From a checkpoint of a small transformer trained on Wikipedia: some layers without attention, value embeddings.
Each number is 200 + 30 x the weight over its row's rms, rounded and kept within 0 to 999. Layers, rows and columns count from 0. The size before them is the row's rms in percent of the matrix's.

# down: layer 7 MLP down (transposed), 512x192, rms 0.0753, rows 352-375, columns 96-191
# gate: layer 7 MLP gate, 512x192, rms 0.0859, rows 353-376, columns 96-191
# up: layer 7 MLP up, 512x192, rms 0.0837, rows 353-376, columns 96-191
down352,111,242,215,207,178,216,178,226,177,167,200,188,206,170,175,170,181,183,149,177,179,184,250,168,255,183,227,163,228,158,172,206,225,169,241,189,231,178,192,230,254,202,196,193,176,195,180,225,220,175,135,214,188,183,229,145,182,216,183,199,146,161,184,165,230,199,191,193,206,226,164,172,204,191,207,208,191,238,233,223,251,249,214,191,255,191,215,204,244,206,168,168,232,201,188,205,237
gate353,097,233,172,237,165,206,192,202,244,244,224,186,181,230,207,208,185,190,201,181,222,235,217,163,227,221,232,150,191,187,217,204,198,219,172,145,142,287,172,232,183,218,228,164,222,194,218,159,249,176,206,218,167,215,197,252,182,256,213,220,167,191,148,181,231,176,229,154,176,217,213,180,197,258,172,220,229,188,186,193,167,193,198,245,242,161,227,202,166,259,193,239,237,163,187,193,268
up353,099,148,228,188,153,225,210,222,214,234,225,192,265,170,199,183,256,204,142,175,170,203,240,227,210,229,210,198,151,183,169,205,179,218,206,188,191,185,227,220,193,166,227,197,217,215,212,248,135,220,221,219,172,198,204,210,208,164,164,187,191,185,167,182,145,164,155,223,277,218,226,196,153,207,217,222,207,213,192,250,174,193,219,153,156,210,177,189,174,211,171,224,159,143,190,212,199
down353,101,175,167,195,160,180,181,227,206,254,194,150,241,189,194,156,208,178,219,232,184,220,184,196,257,242,149,254,218,193,188,223,215,193,186,195,182,143,202,239,193,200,221,217,191,222,217,231,178,186,186,236,241,146,191,199,216,176,204,154,227,158,216,172,173,197,184,152,230,233,181,218,185,175,194,215,227,153,143,241,185,174,190,153,210,194,229,213,239,209,192,202,199,211,190,167,135
gate354,097,204,121,187,227,189,187,147,183,232,161,174,195,131,234,191,188,132,180,183,200,201,170,214,248,189,137,201,239,200,168,156,155,225,151,241,180,143,185,170,222,206,230,209,217,207,227,173,261,219,216,203,163,235,183,179,185,233,254,241,190,219,205,217,172,211,144,227,151,134,191,158,152,200,212,187,201,267,172,200,238,209,223,195,172,245,202,189,202,194,216,194,224,243,171,197,212
up354,094,160,192,147,225,189,189,200,228,190,257,192,241,211,248,229,202,226,188,173,168,186,217,163,195,139,176,192,250,191,195,188,198,226,206,200,224,190,172,197,134,234,168,204,185,218,159,235,191,258,203,188,178,186,207,204,211,176,184,203,259,241,172,165,225,180,211,136,231,183,227,226,179,215,183,183,215,174,282,213,162,224,210,165,186,141,169,213,206,171,216,246,142,184,152,263,169
down354,099,209,194,185,170,199,226,231,185,181,249,209,216,243,202,236,223,218,221,196,207,180,211,187,200,212,229,185,148,194,188,224,200,217,255,236,222,208,210,223,168,145,187,170,197,175,138,224,186,184,209,235,133,188,206,195,140,169,214,235,190,213,275,215,195,211,124,171,204,269,189,232,197,225,216,132,169,183,245,261,141,202,207,217,180,216,209,199,214,215,207,224,154,226,231,163,158
gate355,094,209,230,235,171,189,138,232,211,186,238,191,156,210,225,239,193,209,189,183,150,205,202,177,166,204,247,200,206,247,221,236,254,280,231,234,221,173,206,198,245,194,208,252,185,205,236,201,238,194,191,178,178,190,222,229,182,218,232,141,155,192,202,230,180,169,193,205,110,179,184,155,173,221,157,205,179,248,164,128,215,247,193,223,181,200,192,177,214,189,196,211,243,219,187,220,189
up355,096,179,172,225,187,138,256,205,171,216,196,230,203,190,230,200,167,197,207,200,211,170,176,194,169,204,183,273,257,228,259,196,165,213,186,246,203,141,203,224,176,188,237,190,142,163,271,206,226,162,202,197,232,241,236,206,162,221,227,197,289,165,184,208,225,237,196,193,211,184,175,175,217,206,229,166,192,240,148,183,233,101,177,191,176,183,157,188,242,197,228,232,210,252,204,152,184
down355,097,185,180,210,150,201,163,189,167,206,199,200,192,175,188,210,191,208,182,219,170,185,148,188,196,210,205,237,187,230,278,227,195,195,250,226,224,194,240,197,197,180,189,164,168,171,239,135,214,225,220,185,177,215,177,187,195,234,206,184,208,210,199,216,230,237,177,186,217,204,211,245,223,162,245,214,183,199,173,131,207,236,193,186,225,216,201,154,227,222,218,196,226,126,202,172,226
gate356,100,196,236,189,207,191,214,207,173,179,164,213,193,198,202,184,221,156,138,190,243,161,210,199,188,208,182,179,188,180,192,248,225,204,206,225,217,213,205,217,189,197,197,219,254,228,142,187,182,223,156,226,215,225,245,183,166,253,177,205,182,199,282,175,212,196,191,237,184,281,197,213,191,186,219,188,204,143,242,210,249,184,180,209,128,202,191,297,226,176,179,234,241,194,218,157,172
up356,101,241,230,180,220,146,172,184,194,165,199,190,216,208,256,197,210,219,197,231,259,218,231,249,187,212,220,176,177,161,208,226,178,168,147,149,167,235,182,228,247,171,161,244,180,205,190,189,220,156,216,212,164,205,224,201,197,213,238,237,240,200,195,189,243,236,152,187,227,211,236,216,237,94,245,229,244,199,230,192,181,210,218,208,207,220,161,184,191,216,192,171,204,164,222,236,167
down356,092,284,135,209,247,147,207,220,182,235,158,189,214,233,235,154,183,215,162,198,232,197,173,177,188,230,197,184,220,200,248,178,160,201,147,194,212,187,198,215,206,202,205,186,193,170,169,221,208,236,210,282,164,169,190,214,187,204,178,201,204,174,178,222,249,228,212,233,224,200,222,194,205,205,121,186,175,215,245,187,229,235,196,184,193,195,213,199,191,218,178,200,190,211,111,192,155
gate357,106,148,176,235,227,245,227,209,233,150,176,178,233,171,168,235,230,208,194,213,207,149,182,223,189,222,172,199,217,144,153,220,176,198,205,185,198,184,253,237,190,167,139,194,165,224,171,197,177,198,225,245,191,253,216,212,261,154,236,139,241,234,135,201,218,228,222,213,214,193,206,247,206,216,239,215,150,212,168,207,246,219,221,239,250,184,184,260,193,219,226,179,256,191,230,194,206
up357,095,172,169,175,245,173,177,207,182,188,181,210,212,162,149,247,193,223,179,212,215,176,257,179,223,166,192,256,184,200,260,224,148,198,193,154,186,223,250,215,217,215,216,171,267,151,211,188,225,178,239,194,185,227,181,229,233,217,197,203,173,158,210,248,178,195,183,145,163,224,175,167,185,203,227,198,225,163,205,248,158,159,223,193,219,254,174,196,173,182,170,150,202,232,138,199,260
down357,092,180,252,174,203,175,157,160,241,159,198,160,216,137,158,213,200,197,206,216,185,234,232,209,193,240,205,193,245,162,211,201,222,218,166,169,190,198,211,206,196,166,240,138,185,151,182,219,211,144,197,180,253,198,211,201,247,218,231,175,215,209,149,214,208,168,218,136,219,242,171,181,223,225,245,139,219,240,177,196,237,179,210,189,185,222,175,187,182,284,180,237,185,216,163,200,236
gate358,090,168,203,225,188,244,191,204,213,194,215,128,233,196,191,159,163,185,221,179,175,188,216,211,214,183,208,218,251,181,205,266,221,246,197,184,202,155,206,246,221,189,186,205,220,216,176,206,151,216,170,207,187,235,248,249,239,197,234,210,251,201,181,200,234,152,198,235,255,203,231,195,226,233,220,195,211,201,164,234,199,201,202,138,203,169,192,166,219,200,205,164,211,254,243,233,135
up358,096,231,198,159,195,173,213,206,188,229,231,212,210,199,185,167,203,175,210,188,229,184,204,229,161,188,219,205,213,190,147,213,261,288,215,185,198,183,193,235,234,185,203,163,175,207,187,199,221,169,214,188,160,173,214,168,213,182,205,213,175,226,201,177,195,181,233,240,208,192,247,251,229,203,186,206,190,238,145,214,217,199,195,183,207,221,230,216,163,208,195,215,198,190,235,194,173
down358,093,168,206,206,224,189,177,216,203,213,192,155,211,194,194,183,148,195,173,230,191,206,199,191,209,219,228,208,213,216,211,185,225,244,195,164,218,240,204,168,196,147,163,212,199,229,177,186,176,223,182,224,193,213,173,169,191,177,191,239,201,198,210,232,192,199,196,231,185,177,224,202,150,179,229,228,201,235,164,205,214,257,237,235,212,196,169,242,221,214,240,238,189,224,201,208,160
gate359,097,206,176,174,162,161,174,199,224,209,217,191,255,139,218,229,230,218,218,200,221,220,178,164,213,240,196,179,197,212,225,197,155,197,191,225,207,185,194,207,171,151,202,179,201,175,232,208,244,172,219,211,242,234,188,185,223,169,212,268,218,231,183,177,178,185,176,200,184,224,231,126,202,192,123,201,185,199,143,200,183,145,181,200,218,207,170,206,176,211,211,283,196,236,255,239,188
up359,100,197,174,226,199,148,229,167,205,216,198,180,226,212,240,162,199,227,222,217,220,169,232,212,220,234,225,236,230,194,159,172,220,196,167,233,208,251,199,223,236,256,198,204,189,233,162,199,219,163,243,207,216,208,156,230,258,217,170,172,222,165,225,140,209,218,161,216,211,227,242,205,166,185,258,231,220,160,178,201,178,174,233,193,179,157,200,215,211,217,257,230,124,204,209,144,199
down359,095,270,209,219,190,225,228,159,172,195,178,210,174,262,220,248,179,230,182,213,189,165,173,153,195,201,218,171,213,226,135,240,176,163,230,165,194,137,230,160,215,158,205,253,223,196,213,216,233,200,217,229,207,180,178,174,175,228,128,242,182,222,236,173,186,265,144,213,223,209,230,231,203,161,263,199,202,180,152,214,156,188,226,185,214,184,167,229,216,197,228,195,188,206,179,172,174
gate360,108,175,199,169,194,251,169,142,176,141,186,194,223,182,234,219,151,183,254,155,212,221,213,185,173,224,250,190,186,228,203,223,264,167,210,215,195,217,168,141,222,135,207,179,193,191,158,192,249,248,235,195,210,219,192,205,192,214,198,187,230,212,247,223,207,238,217,218,231,188,158,216,231,203,170,167,252,216,244,203,156,170,156,174,152,225,240,191,205,206,208,175,180,191,187,196,161
up360,111,143,160,139,158,195,204,153,202,236,211,203,186,167,223,169,201,178,136,187,150,216,172,193,166,182,263,189,168,239,191,169,208,183,228,173,217,151,171,223,197,235,184,182,240,180,175,241,243,158,215,205,223,228,180,218,157,231,200,206,212,197,221,231,171,220,201,213,118,194,239,152,222,177,176,250,185,223,211,159,193,197,209,146,237,170,191,250,206,167,221,171,219,199,206,216,220
down360,098,168,207,148,193,228,214,222,175,207,208,155,225,184,205,171,219,162,186,202,180,241,165,188,251,197,247,219,242,204,196,238,213,198,170,197,182,256,181,199,160,189,258,178,196,206,176,231,192,187,222,214,184,204,245,159,201,201,167,186,187,227,231,203,161,177,210,229,230,202,154,192,227,244,210,198,206,207,235,184,213,235,164,159,208,213,244,189,201,210,170,177,160,216,173,205,233
gate361,105,225,199,162,196,232,220,220,168,218,205,202,222,270,179,163,225,181,236,204,148,210,237,203,205,185,139,176,187,235,180,154,138,194,177,191,252,229,210,150,189,237,219,217,248,243,247,161,198,233,191,189,286,192,173,206,217,233,195,211,230,196,192,216,190,194,203,186,227,216,141,171,154,172,194,231,181,159,155,268,182,204,223,179,224,142,210,217,185,191,195,229,203,224,192,232,204
up361,109,196,236,225,155,144,210,150,231,199,156,168,164,259,202,152,266,131,189,190,221,206,151,206,189,237,184,186,209,192,251,179,188,222,199,196,247,209,254,202,196,284,155,183,241,263,216,168,183,175,210,162,185,206,157,197,184,203,187,175,187,222,202,209,172,188,217,207,219,157,154,165,202,184,201,212,176,234,173,156,235,214,169,224,185,241,193,208,150,229,186,206,222,212,195,144,196
down361,099,213,223,241,209,182,181,217,170,220,226,208,181,185,194,182,209,186,205,170,173,178,239,213,224,153,170,224,188,221,166,235,144,181,192,205,206,253,181,205,231,210,221,267,179,196,159,227,140,178,204,223,245,196,219,225,247,175,177,276,196,193,152,170,228,188,224,233,158,202,154,181,217,166,187,162,134,238,168,163,216,177,193,207,176,204,184,231,214,221,189,225,216,217,225,201,163
gate362,098,206,216,249,164,194,173,186,200,240,219,224,230,203,176,185,176,157,197,195,150,185,225,191,157,151,213,203,226,154,176,200,183,191,208,165,236,204,199,223,218,189,187,203,261,207,182,185,175,245,196,162,204,206,230,250,240,188,183,170,212,130,164,130,198,232,202,235,196,129,215,292,221,257,231,211,210,178,188,245,253,162,192,229,178,217,211,193,200,179,170,150,175,210,175,224,184
up362,098,237,171,201,234,218,223,168,201,232,206,177,204,197,239,217,196,191,208,218,189,205,229,236,207,206,196,252,204,166,228,162,158,204,247,187,212,192,207,206,186,222,204,234,230,157,165,128,201,192,238,214,201,259,227,195,244,217,239,190,206,241,177,181,158,182,209,184,173,246,139,151,160,239,207,215,169,212,242,216,199,189,224,163,219,199,222,145,238,219,176,197,231,264,198,146,152
down362,101,202,246,186,190,162,215,244,211,210,182,182,230,217,213,163,228,208,189,224,168,140,205,125,245,202,202,183,204,202,211,244,180,235,244,205,196,175,186,177,161,186,196,127,238,229,171,180,132,232,240,145,241,218,167,173,175,140,205,177,195,183,219,171,199,191,229,220,208,231,192,204,224,251,178,256,231,198,175,181,225,201,197,199,165,210,214,171,231,165,191,200,256,205,191,220,176
gate363,116,158,223,179,153,239,195,194,230,220,133,192,204,203,259,233,161,226,212,216,187,242,179,220,225,179,219,196,188,170,231,218,259,241,188,196,210,206,158,217,246,219,185,235,218,146,144,228,218,172,243,201,208,181,285,215,236,202,179,161,230,209,232,171,188,173,209,175,220,172,256,233,189,228,214,172,180,202,204,189,185,185,140,158,241,216,218,219,181,185,233,226,190,151,207,195,183
up363,113,224,198,224,176,187,200,224,248,221,195,211,199,223,240,209,129,164,233,194,213,183,178,213,250,193,185,218,191,221,160,238,226,213,212,208,211,208,161,196,224,259,223,216,254,192,170,225,223,240,203,260,182,155,271,206,146,215,189,212,238,178,173,182,236,198,230,214,229,206,208,212,167,184,216,205,176,197,166,183,199,209,225,206,205,225,205,249,147,216,190,182,179,164,247,176,165
down363,109,181,191,236,161,219,183,237,197,267,207,251,247,181,223,203,210,169,254,166,211,162,234,233,229,240,157,213,238,196,198,202,193,279,186,207,128,200,176,193,166,228,189,200,233,171,208,194,247,167,202,205,181,204,229,228,189,216,175,175,212,243,215,211,205,162,207,192,225,199,246,211,178,223,215,181,218,190,172,233,218,204,200,223,240,250,217,223,168,237,188,199,196,135,195,219,196
gate364,103,246,189,196,207,176,226,174,232,242,213,196,187,216,202,194,223,194,188,194,206,204,223,215,200,239,233,246,219,207,243,180,158,169,211,200,155,213,183,171,224,212,209,147,190,128,223,215,173,180,187,163,257,207,241,175,185,234,204,154,231,148,184,195,186,217,210,209,231,238,267,211,220,197,219,148,210,188,255,196,207,198,151,221,197,193,173,240,211,207,206,185,183,183,130,173,210
up364,103,203,166,230,244,158,208,232,221,213,171,234,186,218,241,204,246,132,148,195,173,194,192,203,235,171,189,172,174,165,179,187,171,216,161,172,244,200,207,251,225,186,180,176,149,222,205,228,145,189,200,239,186,230,235,227,217,236,124,200,188,219,200,183,150,207,243,262,174,221,185,230,169,229,213,206,141,164,185,186,167,234,261,245,213,236,198,192,163,157,152,213,167,210,234,151,222
down364,097,202,212,211,209,152,188,176,170,175,225,216,218,186,154,127,211,232,211,176,198,236,163,176,203,203,168,242,176,180,203,276,220,168,178,223,229,199,171,181,184,196,211,205,228,215,189,174,234,174,216,212,162,205,221,178,135,191,151,207,229,191,179,214,166,203,214,265,175,201,233,204,163,221,164,170,176,217,186,235,203,245,226,229,144,246,164,225,225,156,181,212,133,183,187,191,229
gate365,092,228,272,189,107,218,221,173,166,232,158,176,219,228,188,212,177,205,212,196,221,248,161,230,174,165,202,205,132,232,166,237,224,238,236,209,198,190,164,214,156,200,164,177,228,229,212,206,217,194,174,181,223,205,234,179,215,168,240,174,228,176,214,193,210,187,210,139,225,223,234,216,167,126,179,194,169,212,156,212,215,206,144,188,182,111,232,187,210,178,197,143,227,185,194,189,201
up365,097,198,188,192,205,226,224,169,215,208,244,146,180,257,193,210,220,218,246,183,185,208,243,245,194,246,239,206,225,187,214,236,204,193,194,208,265,218,223,209,257,178,167,201,194,204,162,161,245,201,250,151,198,195,199,254,209,236,181,209,185,221,171,213,172,92,157,223,200,161,210,252,196,204,220,187,236,195,166,192,145,220,226,222,237,196,163,197,200,196,210,212,235,224,187,224,204
down365,101,175,120,226,181,164,143,209,197,227,186,199,149,235,192,216,208,185,254,210,173,210,228,228,198,243,181,198,215,213,157,241,180,163,210,156,163,273,187,181,243,190,222,208,212,189,197,223,189,163,149,251,201,213,242,181,196,279,210,241,192,201,215,255,160,206,186,217,180,218,214,211,195,220,193,249,203,194,205,188,202,208,224,177,185,208,185,175,184,168,173,186,179,209,219,189,231
gate366,100,183,200,187,172,168,232,220,193,233,178,220,227,255,141,191,232,152,193,157,179,186,205,182,235,237,209,235,221,201,185,223,226,200,234,146,217,210,239,150,127,197,209,229,234,131,232,167,207,245,205,204,174,212,216,217,236,197,205,219,192,199,180,192,243,166,165,185,214,247,224,244,174,235,180,207,226,226,233,227,169,260,225,217,206,215,222,247,199,169,187,233,191,193,192,166,203
up366,101,115,226,207,206,170,206,200,253,189,253,222,187,187,194,175,235,190,224,222,213,236,207,171,219,224,182,210,186,200,227,214,230,164,186,168,169,145,186,196,193,201,179,160,176,238,246,245,205,176,228,172,244,193,168,219,209,175,178,207,176,234,243,170,240,181,238,147,162,205,164,210,165,219,160,189,231,228,198,217,182,278,183,185,191,162,191,238,157,205,166,229,204,144,201,193,151
down366,102,176,185,204,182,195,201,212,189,237,212,178,221,198,218,217,230,202,234,175,196,198,288,198,163,236,196,209,173,198,221,222,178,162,165,196,210,201,194,265,124,183,178,231,209,273,232,197,219,143,217,170,172,205,219,227,187,198,187,235,190,187,249,201,207,191,231,254,187,171,222,220,240,205,168,217,215,211,190,212,201,191,248,196,193,208,177,205,205,222,151,187,274,225,185,135,160
gate367,090,209,190,151,230,167,182,227,207,223,187,222,182,194,144,215,165,176,174,218,244,152,194,242,163,224,192,194,186,194,189,171,244,216,166,197,232,187,163,280,183,201,213,209,193,195,227,191,213,137,196,225,200,188,171,261,260,201,189,225,213,247,197,192,191,220,217,241,230,218,212,198,154,210,189,229,213,190,224,146,193,175,186,132,222,247,135,199,195,176,217,182,224,208,247,215,227
up367,096,223,222,222,185,188,224,191,178,267,205,230,190,199,258,171,206,174,224,190,200,165,228,187,157,138,246,194,145,215,155,209,272,237,191,210,178,212,183,167,213,215,169,235,203,215,174,154,180,146,148,193,178,207,182,185,182,262,216,168,129,209,225,184,204,193,191,164,195,230,219,235,237,227,144,189,199,203,205,233,171,147,203,191,208,216,163,185,196,208,223,275,160,183,136,214,186
down367,089,191,205,193,236,161,127,196,163,229,131,195,231,204,180,156,207,206,231,201,184,201,237,209,211,230,145,221,203,193,151,193,187,167,172,203,227,195,209,214,198,188,162,214,175,169,223,185,186,225,220,154,210,236,220,195,227,182,181,160,188,197,285,215,167,196,163,174,219,234,219,234,148,117,205,153,255,198,177,170,173,232,206,160,204,202,180,149,205,217,211,166,184,172,279,176,212
gate368,094,158,184,179,196,188,176,236,183,161,227,167,186,188,230,253,196,201,186,262,163,214,205,168,185,279,264,271,177,262,190,171,180,211,191,235,204,196,161,205,258,248,239,214,199,157,180,198,236,186,235,223,224,219,200,260,203,241,239,248,191,222,234,203,195,158,164,250,223,197,159,207,164,188,202,201,265,264,223,244,186,159,200,202,213,211,181,160,229,208,157,174,194,170,257,194,197
up368,101,186,187,203,156,221,195,264,156,199,180,160,237,201,135,195,184,199,197,191,197,195,209,156,128,220,240,218,235,148,180,185,258,130,199,166,207,182,205,230,226,227,221,174,175,225,195,238,247,184,214,228,210,207,290,220,215,195,183,155,178,192,247,203,179,222,223,189,197,164,172,178,230,238,216,141,156,152,175,164,195,205,238,263,195,166,224,200,178,162,141,207,224,206,272,211,191
down368,100,233,146,227,151,206,183,250,176,170,156,151,201,142,181,186,203,187,210,255,195,165,136,227,177,225,203,178,196,211,149,150,223,201,183,211,234,187,211,207,206,213,232,211,204,209,209,187,269,221,160,235,193,179,222,197,250,147,184,177,203,179,216,138,240,228,181,159,212,210,208,229,174,167,214,191,226,202,159,197,220,194,236,235,185,204,221,174,177,207,228,171,234,159,236,156,164
gate369,103,144,201,202,201,211,219,249,195,204,166,206,226,172,217,163,222,237,219,231,160,240,196,211,207,194,197,234,182,127,134,155,191,218,194,229,176,187,156,183,184,180,175,224,202,155,214,252,294,226,203,159,167,185,208,151,200,201,190,236,160,239,215,210,163,189,237,193,188,188,186,184,170,201,188,200,226,215,207,254,242,231,196,219,221,176,185,216,152,257,180,251,198,166,228,201,188
up369,098,220,194,214,216,223,192,147,179,223,155,225,121,208,217,227,244,170,167,170,194,212,182,179,205,238,229,234,246,190,234,218,191,209,186,201,178,176,246,155,211,192,196,225,215,199,238,185,263,188,217,166,203,210,151,251,205,159,199,165,211,231,223,160,228,254,197,193,186,183,183,230,162,152,179,195,170,237,178,185,204,232,226,230,196,218,224,181,209,143,242,198,223,238,206,196,188
down369,098,167,192,198,226,268,182,183,247,173,218,183,216,221,152,200,165,189,179,225,200,202,198,180,213,155,185,165,232,203,224,188,180,223,186,204,179,194,233,196,176,172,150,179,206,202,221,183,189,243,250,175,168,245,229,185,230,144,228,214,168,181,123,202,119,248,236,195,237,202,233,262,208,224,193,174,187,215,210,209,171,240,196,187,218,224,170,228,199,172,235,164,240,216,162,145,170
gate370,088,238,216,193,218,210,183,119,144,208,114,204,238,192,254,216,215,240,205,215,203,186,152,228,186,229,224,242,214,213,195,189,181,195,225,230,187,265,223,204,169,137,188,208,178,223,152,210,219,211,210,268,210,224,193,242,234,252,148,196,200,207,208,137,207,229,215,174,180,212,143,201,238,219,201,223,175,200,243,189,158,167,228,181,233,196,146,221,175,222,205,156,199,188,240,207,197
up370,096,160,202,252,153,198,228,186,182,207,154,189,156,156,205,209,195,227,203,172,241,252,183,249,188,240,243,238,194,172,197,184,200,195,255,201,138,189,190,194,196,210,177,270,202,235,207,186,228,257,220,206,310,251,236,201,198,150,201,186,227,212,222,192,209,217,240,222,187,238,149,255,159,208,205,257,197,173,174,217,233,192,220,174,189,209,185,190,194,178,222,164,200,177,241,233,181
down370,098,197,202,214,205,231,171,178,194,141,201,146,204,188,180,165,222,152,226,222,232,162,174,249,165,219,200,213,170,171,198,216,214,161,189,219,204,190,185,169,202,192,244,206,250,189,225,224,161,159,218,219,185,178,193,225,205,183,162,182,246,206,192,181,173,170,249,217,219,252,191,177,168,171,252,255,178,184,204,157,254,225,233,124,198,208,258,231,227,154,232,188,203,269,184,200,206
gate371,092,208,180,215,156,220,212,240,199,206,189,175,203,221,250,231,224,207,232,165,208,158,170,191,142,179,170,190,175,192,191,225,228,158,150,248,199,233,208,182,245,230,221,247,215,227,138,147,161,184,206,190,196,188,186,187,135,164,240,199,174,180,149,193,186,179,227,189,205,228,192,196,149,278,151,214,167,218,230,188,221,184,172,139,206,210,230,185,158,228,169,242,188,247,225,241,184
up371,092,145,193,231,177,176,204,177,218,239,203,215,207,210,200,245,192,227,211,201,173,178,211,132,177,210,203,201,251,152,174,210,218,219,178,220,212,208,179,188,230,210,115,230,171,171,158,206,200,245,232,221,209,174,159,209,214,198,202,188,199,172,150,173,243,208,217,250,171,202,213,202,253,186,236,239,203,178,214,210,221,184,190,171,202,163,222,173,262,281,254,201,213,246,160,227,163
down371,093,213,208,241,160,155,168,195,256,223,176,257,226,197,226,207,200,167,189,176,167,218,180,163,222,205,175,175,257,153,230,176,268,188,230,165,206,193,166,217,158,207,210,231,214,222,204,252,208,252,216,151,207,199,182,179,183,203,216,224,214,186,192,195,187,211,184,207,186,241,248,177,223,180,219,183,191,196,204,198,205,272,293,214,196,178,233,170,204,193,216,190,141,203,227,151,173
gate372,119,164,244,196,177,154,189,167,178,165,187,154,210,210,254,107,195,182,207,230,178,235,163,218,175,221,205,270,228,131,211,182,214,197,202,227,191,141,193,201,249,198,186,189,187,235,149,211,199,161,235,165,207,196,174,217,178,175,150,199,203,172,205,254,184,221,222,235,220,202,208,205,175,177,166,195,202,203,193,245,161,219,188,153,150,229,201,229,240,212,182,220,237,204,200,218,155
up372,126,193,169,165,202,168,194,176,233,249,158,178,153,166,175,210,196,174,206,165,234,236,234,274,202,207,211,218,259,213,249,176,211,206,186,221,189,204,226,195,186,224,172,195,221,205,179,215,193,167,175,232,159,206,203,205,154,196,205,174,186,193,184,240,172,227,205,208,205,172,235,212,171,130,168,170,162,222,226,242,301,216,213,161,195,227,171,221,205,180,177,163,192,255,199,280,207
down372,106,231,247,203,182,204,190,158,162,224,254,185,204,226,213,153,209,168,186,210,229,161,148,180,123,184,254,219,174,201,222,169,135,199,213,186,158,205,203,199,246,226,213,226,174,227,236,208,197,218,193,106,185,193,202,215,218,161,173,210,166,197,212,180,184,205,167,161,204,215,228,221,194,183,194,159,163,191,203,237,222,176,246,194,174,194,243,210,227,217,260,171,145,226,213,213,219
gate373,091,223,206,217,189,236,205,227,205,196,159,208,210,260,198,166,169,167,233,224,229,235,207,218,183,188,243,183,225,216,197,176,171,173,249,190,153,224,182,186,186,179,142,181,131,259,204,190,182,153,255,163,228,213,169,183,243,169,212,169,231,230,199,189,186,169,211,178,185,237,236,207,169,105,194,207,182,201,163,158,172,222,243,206,227,216,211,165,189,172,230,189,200,165,211,151,239
up373,092,209,167,180,196,175,155,199,191,243,188,156,184,246,221,232,248,257,172,181,201,185,190,199,220,202,211,174,138,216,205,259,193,181,185,206,161,202,204,135,251,209,220,189,209,164,170,170,253,250,155,182,198,204,252,222,179,213,168,213,171,228,202,231,193,179,190,242,189,173,248,217,191,195,221,267,212,209,174,193,207,215,172,223,178,162,261,200,143,179,171,248,232,216,205,210,197
down373,093,154,172,186,223,199,181,204,253,249,225,267,212,192,200,214,183,174,205,215,204,210,249,188,170,233,162,226,182,187,202,181,258,208,160,165,175,257,163,215,157,136,180,229,219,209,214,214,187,134,252,202,207,184,204,187,243,172,181,246,200,202,234,205,214,166,226,242,199,224,192,208,182,221,236,195,201,217,221,207,203,211,187,196,204,197,192,199,202,157,153,211,208,247,158,151,198
gate374,097,198,173,234,196,171,189,197,222,178,229,198,198,206,250,189,180,151,214,127,203,187,228,204,201,182,201,218,278,198,143,265,216,185,216,228,205,178,254,204,164,213,171,215,196,189,203,199,159,204,190,222,207,200,140,229,183,215,250,200,216,187,202,136,224,144,172,218,201,161,254,248,194,173,179,205,180,271,184,159,218,232,195,180,201,218,188,187,188,188,172,213,243,242,242,229,224
up374,088,210,218,157,196,217,219,213,227,195,225,214,221,208,214,159,245,173,150,149,165,165,176,212,225,210,237,216,176,223,230,157,226,183,178,138,212,230,204,184,261,180,228,147,240,183,229,130,165,231,170,183,179,236,211,161,236,192,204,212,190,230,191,215,218,200,164,222,161,269,213,166,211,218,190,248,229,203,217,200,234,203,201,175,145,156,190,202,237,230,181,185,220,156,192,237,189
down374,093,228,189,241,185,151,160,197,214,164,158,205,219,151,210,202,206,200,217,224,151,190,182,202,190,171,180,243,211,237,256,169,212,184,204,202,181,232,182,213,224,184,255,226,174,216,213,176,177,227,182,170,255,167,194,217,216,196,231,181,213,171,212,242,210,195,167,265,162,177,166,200,242,151,245,196,257,182,221,193,250,209,266,215,214,184,216,216,151,195,170,239,193,209,151,173,214
gate375,096,175,185,144,233,151,141,195,148,209,203,218,231,178,160,191,225,188,211,222,226,213,188,234,135,217,165,200,178,203,221,167,190,232,182,249,206,185,185,253,213,217,212,171,211,176,175,171,182,216,157,231,190,165,199,265,222,147,174,212,221,175,181,205,189,300,185,226,221,249,195,127,196,179,182,226,187,216,259,217,200,203,201,249,204,180,219,202,180,244,202,269,188,173,170,184,194
up375,097,186,246,186,247,224,237,215,184,160,162,227,192,261,273,213,179,225,135,166,169,201,216,144,240,184,233,190,228,210,217,196,202,173,171,212,223,190,229,180,184,208,219,196,198,194,208,223,285,220,263,193,210,181,230,172,180,190,169,221,203,191,229,128,235,193,162,231,197,201,179,184,197,217,203,175,174,222,160,200,239,191,194,203,157,213,155,176,213,170,208,158,223,187,190,194,250
down375,099,183,210,174,249,195,171,181,225,255,153,150,204,210,205,235,233,221,202,121,219,221,254,202,189,164,223,166,160,183,208,195,136,202,174,184,247,222,201,125,216,244,210,168,164,179,182,221,170,199,194,220,270,195,238,242,209,139,180,206,184,169,203,205,156,172,179,263,181,253,186,195,192,193,253,178,183,177,210,187,226,190,233,236,174,185,201,250,222,178,180,196,235,205,232,215,246
gate376,102,187,183,179,211,171,177,209,210,176,157,199,229,251,195,215,201,223,219,185,193,212,176,220,173,227,261,179,119,205,239,216,190,220,160,159,260,143,173,232,245,143,220,188,229,223,173,195,148,148,182,223,220,221,209,174,222,188,249,141,156,242,260,197,156,197,220,214,167,193,229,166,186,204,140,271,160,179,229,188,177,195,199,212,120,177,155,205,225,164,197,175,192,181,213,188,222
up376,100,230,163,249,191,205,206,190,203,214,215,191,205,183,200,185,164,188,225,219,172,213,142,171,196,244,189,181,194,208,188,191,181,155,183,233,159,205,165,173,191,219,192,163,261,185,170,207,177,226,245,158,158,222,220,190,153,240,170,229,225,162,207,139,209,190,243,209,227,184,154,216,193,109,216,258,228,166,178,195,203,215,207,189,280,187,187,152,154,208,214,155,168,217,173,238,214